config.yaml
init_std_up: 0.0163
warmup_steps: 200
final_lr_fraction: 0.0
Each number is 500 + 25 x the weight over the matrix's rms, rounded and kept within 0 to 999. Layers, rows and columns count from 0. Numbers have three digits each.

# layer 3 attention key, 768x768, rms 0.066, rows 194-227, columns 288-383
517535511504511487474532499554492455441481459509518516502516451555537485489528489458523460523451465488515544507507515474512491498519516497458511557520491509518486490476490484493498455492447516457461478530498501455507521531492476480485517514543526503528475496469479453537423474476456495468
523472474553474505522481496477500553499493523507468468456529540512476481475494530523506510495493484540482540510505478529489494499508521502454513491509527552486475442482552556475505527477527527459489497512483503497490474534485509490493501501529526557540497566503479496522518503567487505478
477509527532450483538476523515488490532488538495491481534529502490518467523511530517497559513493457490473434480461471448497501512509476530535498507522520495540533526527493482491476511520524494507504496487504458493514535503496490546519511511475483515466506490500502543515464465466493495511
488476492519533532467499492542505516497450517538495510477537477506492489497551527507525454554485480485478500464534515465466466471523519511487465488512491502520489526526522511476471467511472449509511487510497483490544495502493472518499517533477499476554515484546487497493468478509500464504
490477490521504509441534495491492503517532514506523505513561503520499514476544468494522509501492498468466519513486503512507544525454525475515515511503503498510483482487509471559460475480503519525476459473489504458505538544496520487521522565518462446498513461492510505478591492519474490462
512504500429504515548540502542530516527469481501497523473436520508484481487491481485492513496526475487533502519509482523466496537547505506489502467475482522518532502462502480530523503450554488515496513457468528485476560563513537498482520487500489494492505490513489478470524491511509531501
494494457501504524509484475476484543481498530530510490472492514483482504542494479486511509496547486454484502489503571503523560519452504476500500488523547498544501520489485467541543487455485475487516466517507546528489528469508503526530475520489474495497498519537477505526519485513515556437
534479473506493547515510476512497509492470512504555502522478518563507463487494499513437523512478473494492528537475548484541496485476510548489479482482481511461507511521495519484463497509576487507490498481536482491523508519505518514483486505526488483488504479539514527451466463489496485514
505541502479495517437471484521475443512507504498547489501520512496523471553525490502505520512551509503422500485462504501525516492532548515534548496479498510480516483520496498478463440526504493528520514505497495537519482558514508480513531475481465475472478533501493504462496504486518533450
489475476486539497515522502541521525452556472470478489498513515510496508521509462491508535514514484462473508501472474526513530483447484498494467523497543479475560443440494438518540537508534488475499523502509551445499413494490513464491520500499533484532456508495519517442501516495472469485
496460521528512523535498507489510501520523499539504469471529491475484509476465515516480541480491485531521507532501504494503519466512493499502497528512519468496501489540497496542516504493500506493481491516492469512555542457501494458533482416513475495512475461495499494498490535476519534508
455495506551492508499498479535490520504497544506528457499492465510481467533531514481467485500498482442475513483469531502494515530539525490523503490453487506513495501500516498474518494533518498482500501513503523472501508487510439504498554516449560462541544493501435549526521476468520490497
495515439495495492538492434445473531531467491556497520489518430515529511461494479464445503509471499512491510527488505465487528547495489465512488525474494486517504497523529471501480487501494469437467504494472451543498546522530462514493503496478505487517507536488500485496517491516471528495
476492509504532494500511513494504471482515556492472536504508466516490498494489480508507524480529474523471519424512502480493535464471508515493524555498501512488487489470493457503478484472486484479485504501508489522460478508491489481483505550530483538539461488536473510503459476513491514466
522506499516490487515481469497521487484500511497451484496537502463484537497521524545507521510474508461473477473518527472495528480515472451495487506535522563522465509509495485532460522495473541476456499472489475503491482504485482516509493468479518447472408509533501502468526475531496538560
490515516518548516535487485473476563519491531535490512515439466514545508483508452543493497519491518546534509488505530497472467515495511510494485479499468492490475504504545529523541515540475493467533500474498515490495525484485469496502510510571477499502478524478552450525502510482497512561
509490556462489504544477525521538443519505506515470498558531497504505513555516422480483538520499497480520488530488492458455528474486493472542454508526498483484468482487507488459461487478548476501538505482562523511518522510494518518508488476527478502461558495481519543524491483496490495475
511473519490442501520537497537475520501527489535529518485524526495512463525500456472468506482483487490508490531522532506535512511458512505544499527519490473482478503488511503542506529469487504511522506535483483528500484463526472526477501502512527456508535518501512459507565531519468529533
505475473469507521469491497498507489496507495495511508502490478497497468457457506528524443465509523484495507568511510488499527491521480518480494486505511491512558526488497502489558460519487546511472520513519522473496471550471493539501494492516498519504519522458478505478501552488469477522
497475499523526523488515513489527483491478525524488508487489494466494515491494491513483456517487533526462465510519482503476526512501512498501501507517500518535476520487550516507508494499523498464543483520486491503525461499482528532508504490536481511476471480483515514505463489490524530450
518505496470452535497506540476516483474516491519498460500468485487508475545533502467509483507517547514464460475476529505485496490495490534509493510500504530553502502491524515495488522524474518514463512528452525510500489499468493528530486494494504489476487522514464488472468464480512515525
528507511480511540484517464526523569512542488519548480501447523518512527551532485485467533545475480490508498492517487493466494510504479496481486521480497517496527536501512492540535523468511512503500491440508547506513532516497443514521497525466508519495500507501514473480511512495468482529
475504458503488491477555507485485475525524532504515515451499504523526503496515509488493492471455508420465449501484500500501488519507500524487478525503492425493489476494508496529470540544549509516469540486537500525516523489484491516517521484513512490523521479509506563525488479525514523501
478516520531514526501481500525481479488523516488487485430480491522517504495502465436481528532523534520482510524499520508501517510518501508479496494513501511515465523533509472490486521507497530519531525513484507496504475516492502533602505521526450468520506461486478499509534522470515504486
538470493491501465512501493496527502487477506522470509486529517522525515493515506478483507515494494497512466485507483476521541450474538461484510477500471512486533510523521505503438483548524488487480494489493502527518504506529484524519494487484477564457484509468483518502475519498498470476
496492446470466472467512461475503512464538494460518507509501549544518498525535485483548520489536502515491495525428507498531501479553489540502467506452490493472447486471491469506502509513517455499486493522480510505483503517506537482547518475459526457514517497553500500489471492511505509517
495481503497514487503525522508510523509490506501499471467523448476526467514568482470488500533483515471505475498474517494467539480477536493508496463483502516493546448531516478471479528516488490508466527526502469510492510518466503517466500512487497500467522474510460481487488504503505477472
498465514519481481526545496484489542475491483486524519467529508517463477512500497501502513476476509528439556518500487532518486431499438523479511494503539489504500512434474533538512514495503478520473467475476524536532458486502444498502463514489490525496507534541554462523526463482529523525
467505533519522519518465472480496489497464478519475514531523522492483514500486526516505501489498517528533494485517508499537508524507461501505513501526522558525545532502471523490540484471483498443481439518486507481527473487518494488517538525519515447514514491540508524477549438477526534481
478471513545492513518490461532513502519515451503525512485509513502547490518467486509492513475516452504503519473468523476498470503501516473489453478505449486488435551529562463499519464496496542471524505527482547514497496474474486487462495481517491449464543498462565502493490530546497512476
468483486454543518489506496498489510536487507508464499519520511526517489513479479498479465533504496503557468535552505487475438555489474501484478509492482464499513457519504524467520511495530512501500504497548539547489493488516477475498503456481483482460497462474481534503489504486493505541
487415445491488439554510519499507493434483505498483499478459503481491494539509457530485519499490478517483517476438496522489486441521464503487497511511462463539521471484509490502512498507532503493513519527466451475471500481505548485515529475479534489500485514502527522515494501501486522510
528511479500495469476514498464487455496501503518513529477496531518519510539485468526500533487524507454492483519522539482476503473505471499503527474480501494516458507523535467475545523500489497458521470498524499552506480460522506534502532513476524516480475461469468506525491500503499474488
465528546534511513465538521526541499499477494493504471526452469521543521482504518503493486481510512450477441499514474513530483525501535485518517479499477485506449493490466511552465496461464530532483481477503490547561524482477534533482495498512486493523524530450493521512488510475499484492
# layer 3 attention query, 768x768, rms 0.0654, rows 195-228, columns 288-383
496496502513449525512507491528482478490509515535522483516448474532487495486503490516486506504507536512497488536487505527516493510529467463452521516497466526483506473500502481501510499545533510466491485511534476508479522468468496519514508479489481519476506501535515543477528513507542486526
531522470507496544534512479488498523511467471529432445500489529502476518509487502521501517488459516507520511546524499525514520502457507532503474474478486493481517506527509530484505522544526513531478469511488517501480479504477508481501528482487473511495479507485491502532474547532504535487
505475521496509534503501462532499473506495478516535483471534519519509473505534505505496540492505515517478499467517484487485502495494503475517482510483527464497468490533477549510512486458557480541513505502525505505479516501527507513516501499471514557486478501448505503502487514484470531449
448515524485504469542494474542508484488482513466511539518468501504529504527481477522496469512513482476521456505525493522513501494490497470492513460454467499492493500475537508493485465515455534450496542447492516536468479519460517534465455518469513459496475460500457505559501465488492467490
507484465508502524496545503490510484480548473529486511508476465466546476531492491497464527494519494496486458557493495514507483489518482507466533514487521497506508494494517508450552511499525457517496517499496461503484484495477500484488457494545514508457509515517450504475514496498492496459
491506512485459499486509489497502440489523481494506476546507515493542489471461494526498542505524487484463527455451493509478514529511505519514536483494493511525529556472492509496465516489525488470485489481490458486495534500503481496524528503530501484498480540473497537473496476468500515499
485568528498493501458485515521481465510435502524486499539529479465513551482542495487493507504453491483454508499506473509458532472544518521488496552479498488520532489463536500540504488483491473484503522483501493441523502500491493509491472524486476497543511479535496501525481517505514489492
527503490501483530476495495488498532500504509448507471474506484533521509525482489503471556523487514510480490441519520530512471462513527474503495502448472558504506444504501500509521499489508522483459490514513517537528523526503491508535487488515518519497464487475529516491502519512506503532
520505498524498485480500464510478469526524517489533547455527476503472499497488492527510504479513512555512515490503511499506484506563500497516492524486559504443477481439507520514514506523459514502508528514492477514495479515526502565523485536573504533453496457567515484502509501476522515490
488519480506503490504454540476494500497513450485454500448524516486505522469486517470462461478525557505466522519512533521516470507471501511535508532509494465506547549497491518521505479476480490479507469505499487486470512564510518549512527461497477518515509491463503473502494469502558495484
509478529494495528507499510504465495496489502456561590465469522483521525498519512481542490490496475488505490527507504496542479520471526503545468479478511517471509489468553516488511509458466486484452496475502488558548500478520555466516468498483508533486433469507519498489506482489504508483
488541509523501515465503526438494507517483475532493465499559462526487419534549526555509470519486461500484486546488493511533496519493483489487492486559457493511517524517449489487512470525502518455530482453531508480517540485466481475528482523516488484507516503505545489518477482513534481488
471473502501525492523500503543496535522503520485545492516529557494523465521499485524506481517525543449520500525494524501461534461512515517501454491507517505465471504458500506502490500537491499537459519478494499446509483450537526481497489499498511492471475449501487449499517501495490508520
468511485471489485551454512504525481527486515536477448512547487513496479446439497467496513487471439500499486533491495474501532510455505454510475507448503441510486512504472507490526482469499524511526530475520554506496530553527495506551515510529452490500510504489495497473473539484503507463
498495453489531476497537512440449498466481518473539481485478512507510484509495485469503515534535529514503484563514470500508463513466518480471559470488547504514548524530486505477510480473485494446537467499488492520524490563489474497437577539476525498525516488510489458458476469470516491508
481479544538498483430525530506517500487477553542480503495517482508452528495469478495507471511469468520545481488483467468524532463478545483498532523487476484464491485508516479489490479473492493488505476506508493501416483462501455479478559498543545506500508528507495462473501475503486538498
512487481525470507512524521475491504479496526515550520505494514513483512493504484448515481480488511489493471457569501470500538497510515495493527497499483483513494530478516478506498489491487494499547533483496501534514524496486484525518520541521511502486555493480511504481467475505482510503
491493483492495519469482534517474443491496511496483456478437499498535508514523536509473512515525502483515479526475495477502491502497448516520513502508469505512461495490500515502506516501476492494499499525518505454482487503521488506530483484539492479475499531507521500551458519507521501475
501514514476498482517491540482521516524477499523482501475530521518474484481537521512499498494506514550474524510456489464522467482486467506503479543543481503471499466528553489469505494502517497513527503537507509504490473514507530527495530431488473526504522522456479473502473503501547503485
511520481465455547492497476505479572509510509515495514522512513465484491506480491515515505504472525501554464531469493505518514506499465464551503516468509505533470491470537474517541470503498515501513507533488525514523516514517557491488483548495525535495500458522495498523542533511508512535
516505519517516468527490464500480501491498530497528527451535526489538477503496499486474478519520467456517495530475524463503440504521513511462472509512499507532485516454491507509500503487512446535528481485519478482464484512499501494490496536456506464451531472517518465556509473496480485495
487491489493488528496481485536490471508434492523514506515501560461495517529539494497491546462497505551484498502483483514546523453466493501484499522515515452472471519461513472468502483501513515505454520476489498508469468482496494483529498494491498518500493492494465498482516481525500530504
510500461526502508461470480522500482531511561485467517501477513526474485493481451521557514437501466506487454450508517496483480491527493533527506499508506502508472461463499519481505482501521453510512481491509489505513495455485495549516497509489498539455526519512559508544490525523494456498
517522515494527456503483520520529527490472518512550522522499586544513494553486539527520515491496482482478531507491513489497552514516512486541509520477484502505483508499504497514481479508533503431500543466503535494483498505508482535522482521433543525580528484486515472455499479484505496542
511487479446484491549491428485456488496506532512487537482442536499491486468499501497515507466551525525481534484464458493528500512560522530501469486516540475497508496517502494531510511544494520492478516504477573517554473450482488523526515504518473422489510476460479521488527513505532498509
431503518488500499502464486524467496494494468493548464453468451494476483485508490540517530446517511503485495490494466497504542479495490553522517505527563465515513570516480501501492531496466494477539478466494496495468501507491536487497511514485480509538468510506537524500507508495519497475
501467513512514548521537466523515488452523502510480525534496487461469523523510487522552508505497507522511486433477518484475507512521480482468489431490508543516495503467493530508455502486481502524520526488518473500492521512501453491522550512496465489445481487473519528508477531488494485479
477512474505503505485511478513485504511483542451495460519512467506445523500426492498492548477455520506507534498492519453486447501508485481518492522547496485566493480502479495494491494479509552531446526513521440561548534524508488535490510501525496511511466501497523518490542509499510483495
472523495517496514469479541527486527469497491505491497508512481495521478521503503490531516483524463473447461513518496540510505507547511486508487474494479499498556487520471498513483488476484529439542500509491531470454471555481495527497513520504521464485536517506487462524448500536483500510
483518539483509508511530462528510492532486513523553528513541494527552501496498500543487518520485518497511496488524530495499481464523503496529518476490528512494466527537506498542481536517514504457500473540449528500484482484511485497495453496477520520492507503512501540527495490516497456498
506496492472528554527474471505531539480458544518475523487492529497484497487524521505547511509485509483538497504491461524468505505457457535518509460483567491501526539484487452490513488505444518525495525498468528468544473522484518520516471458490488465514512470498540478491471451492487551463
509500513461437483501496474482508533502513508515532496480458469499498533481493486489447481484505502477470487541510514474523509493523463501499531502496471469478520508497535513495543501483528541524529499499493521490505540487535506460495477495494502520520475530523511466469504512461463498471
522478529499507507486509516450477484526514495551513480499518510486486466475470481477490499482484502486493471467461465446506511497513517513508540496483524484492523550500511468498485503538553474479496491499507453497491505545507479539531451445527496506507523493500509481526491511510514493461
515501503500502536471527492468496465532486484490486504474477480529530531529475474488534498457494485433495436517495495498514487559494503564444466531458484484491482496492504526492490500500494482496478472510491549461543486511498514490466530509459516484530532488516471519484512505518509535499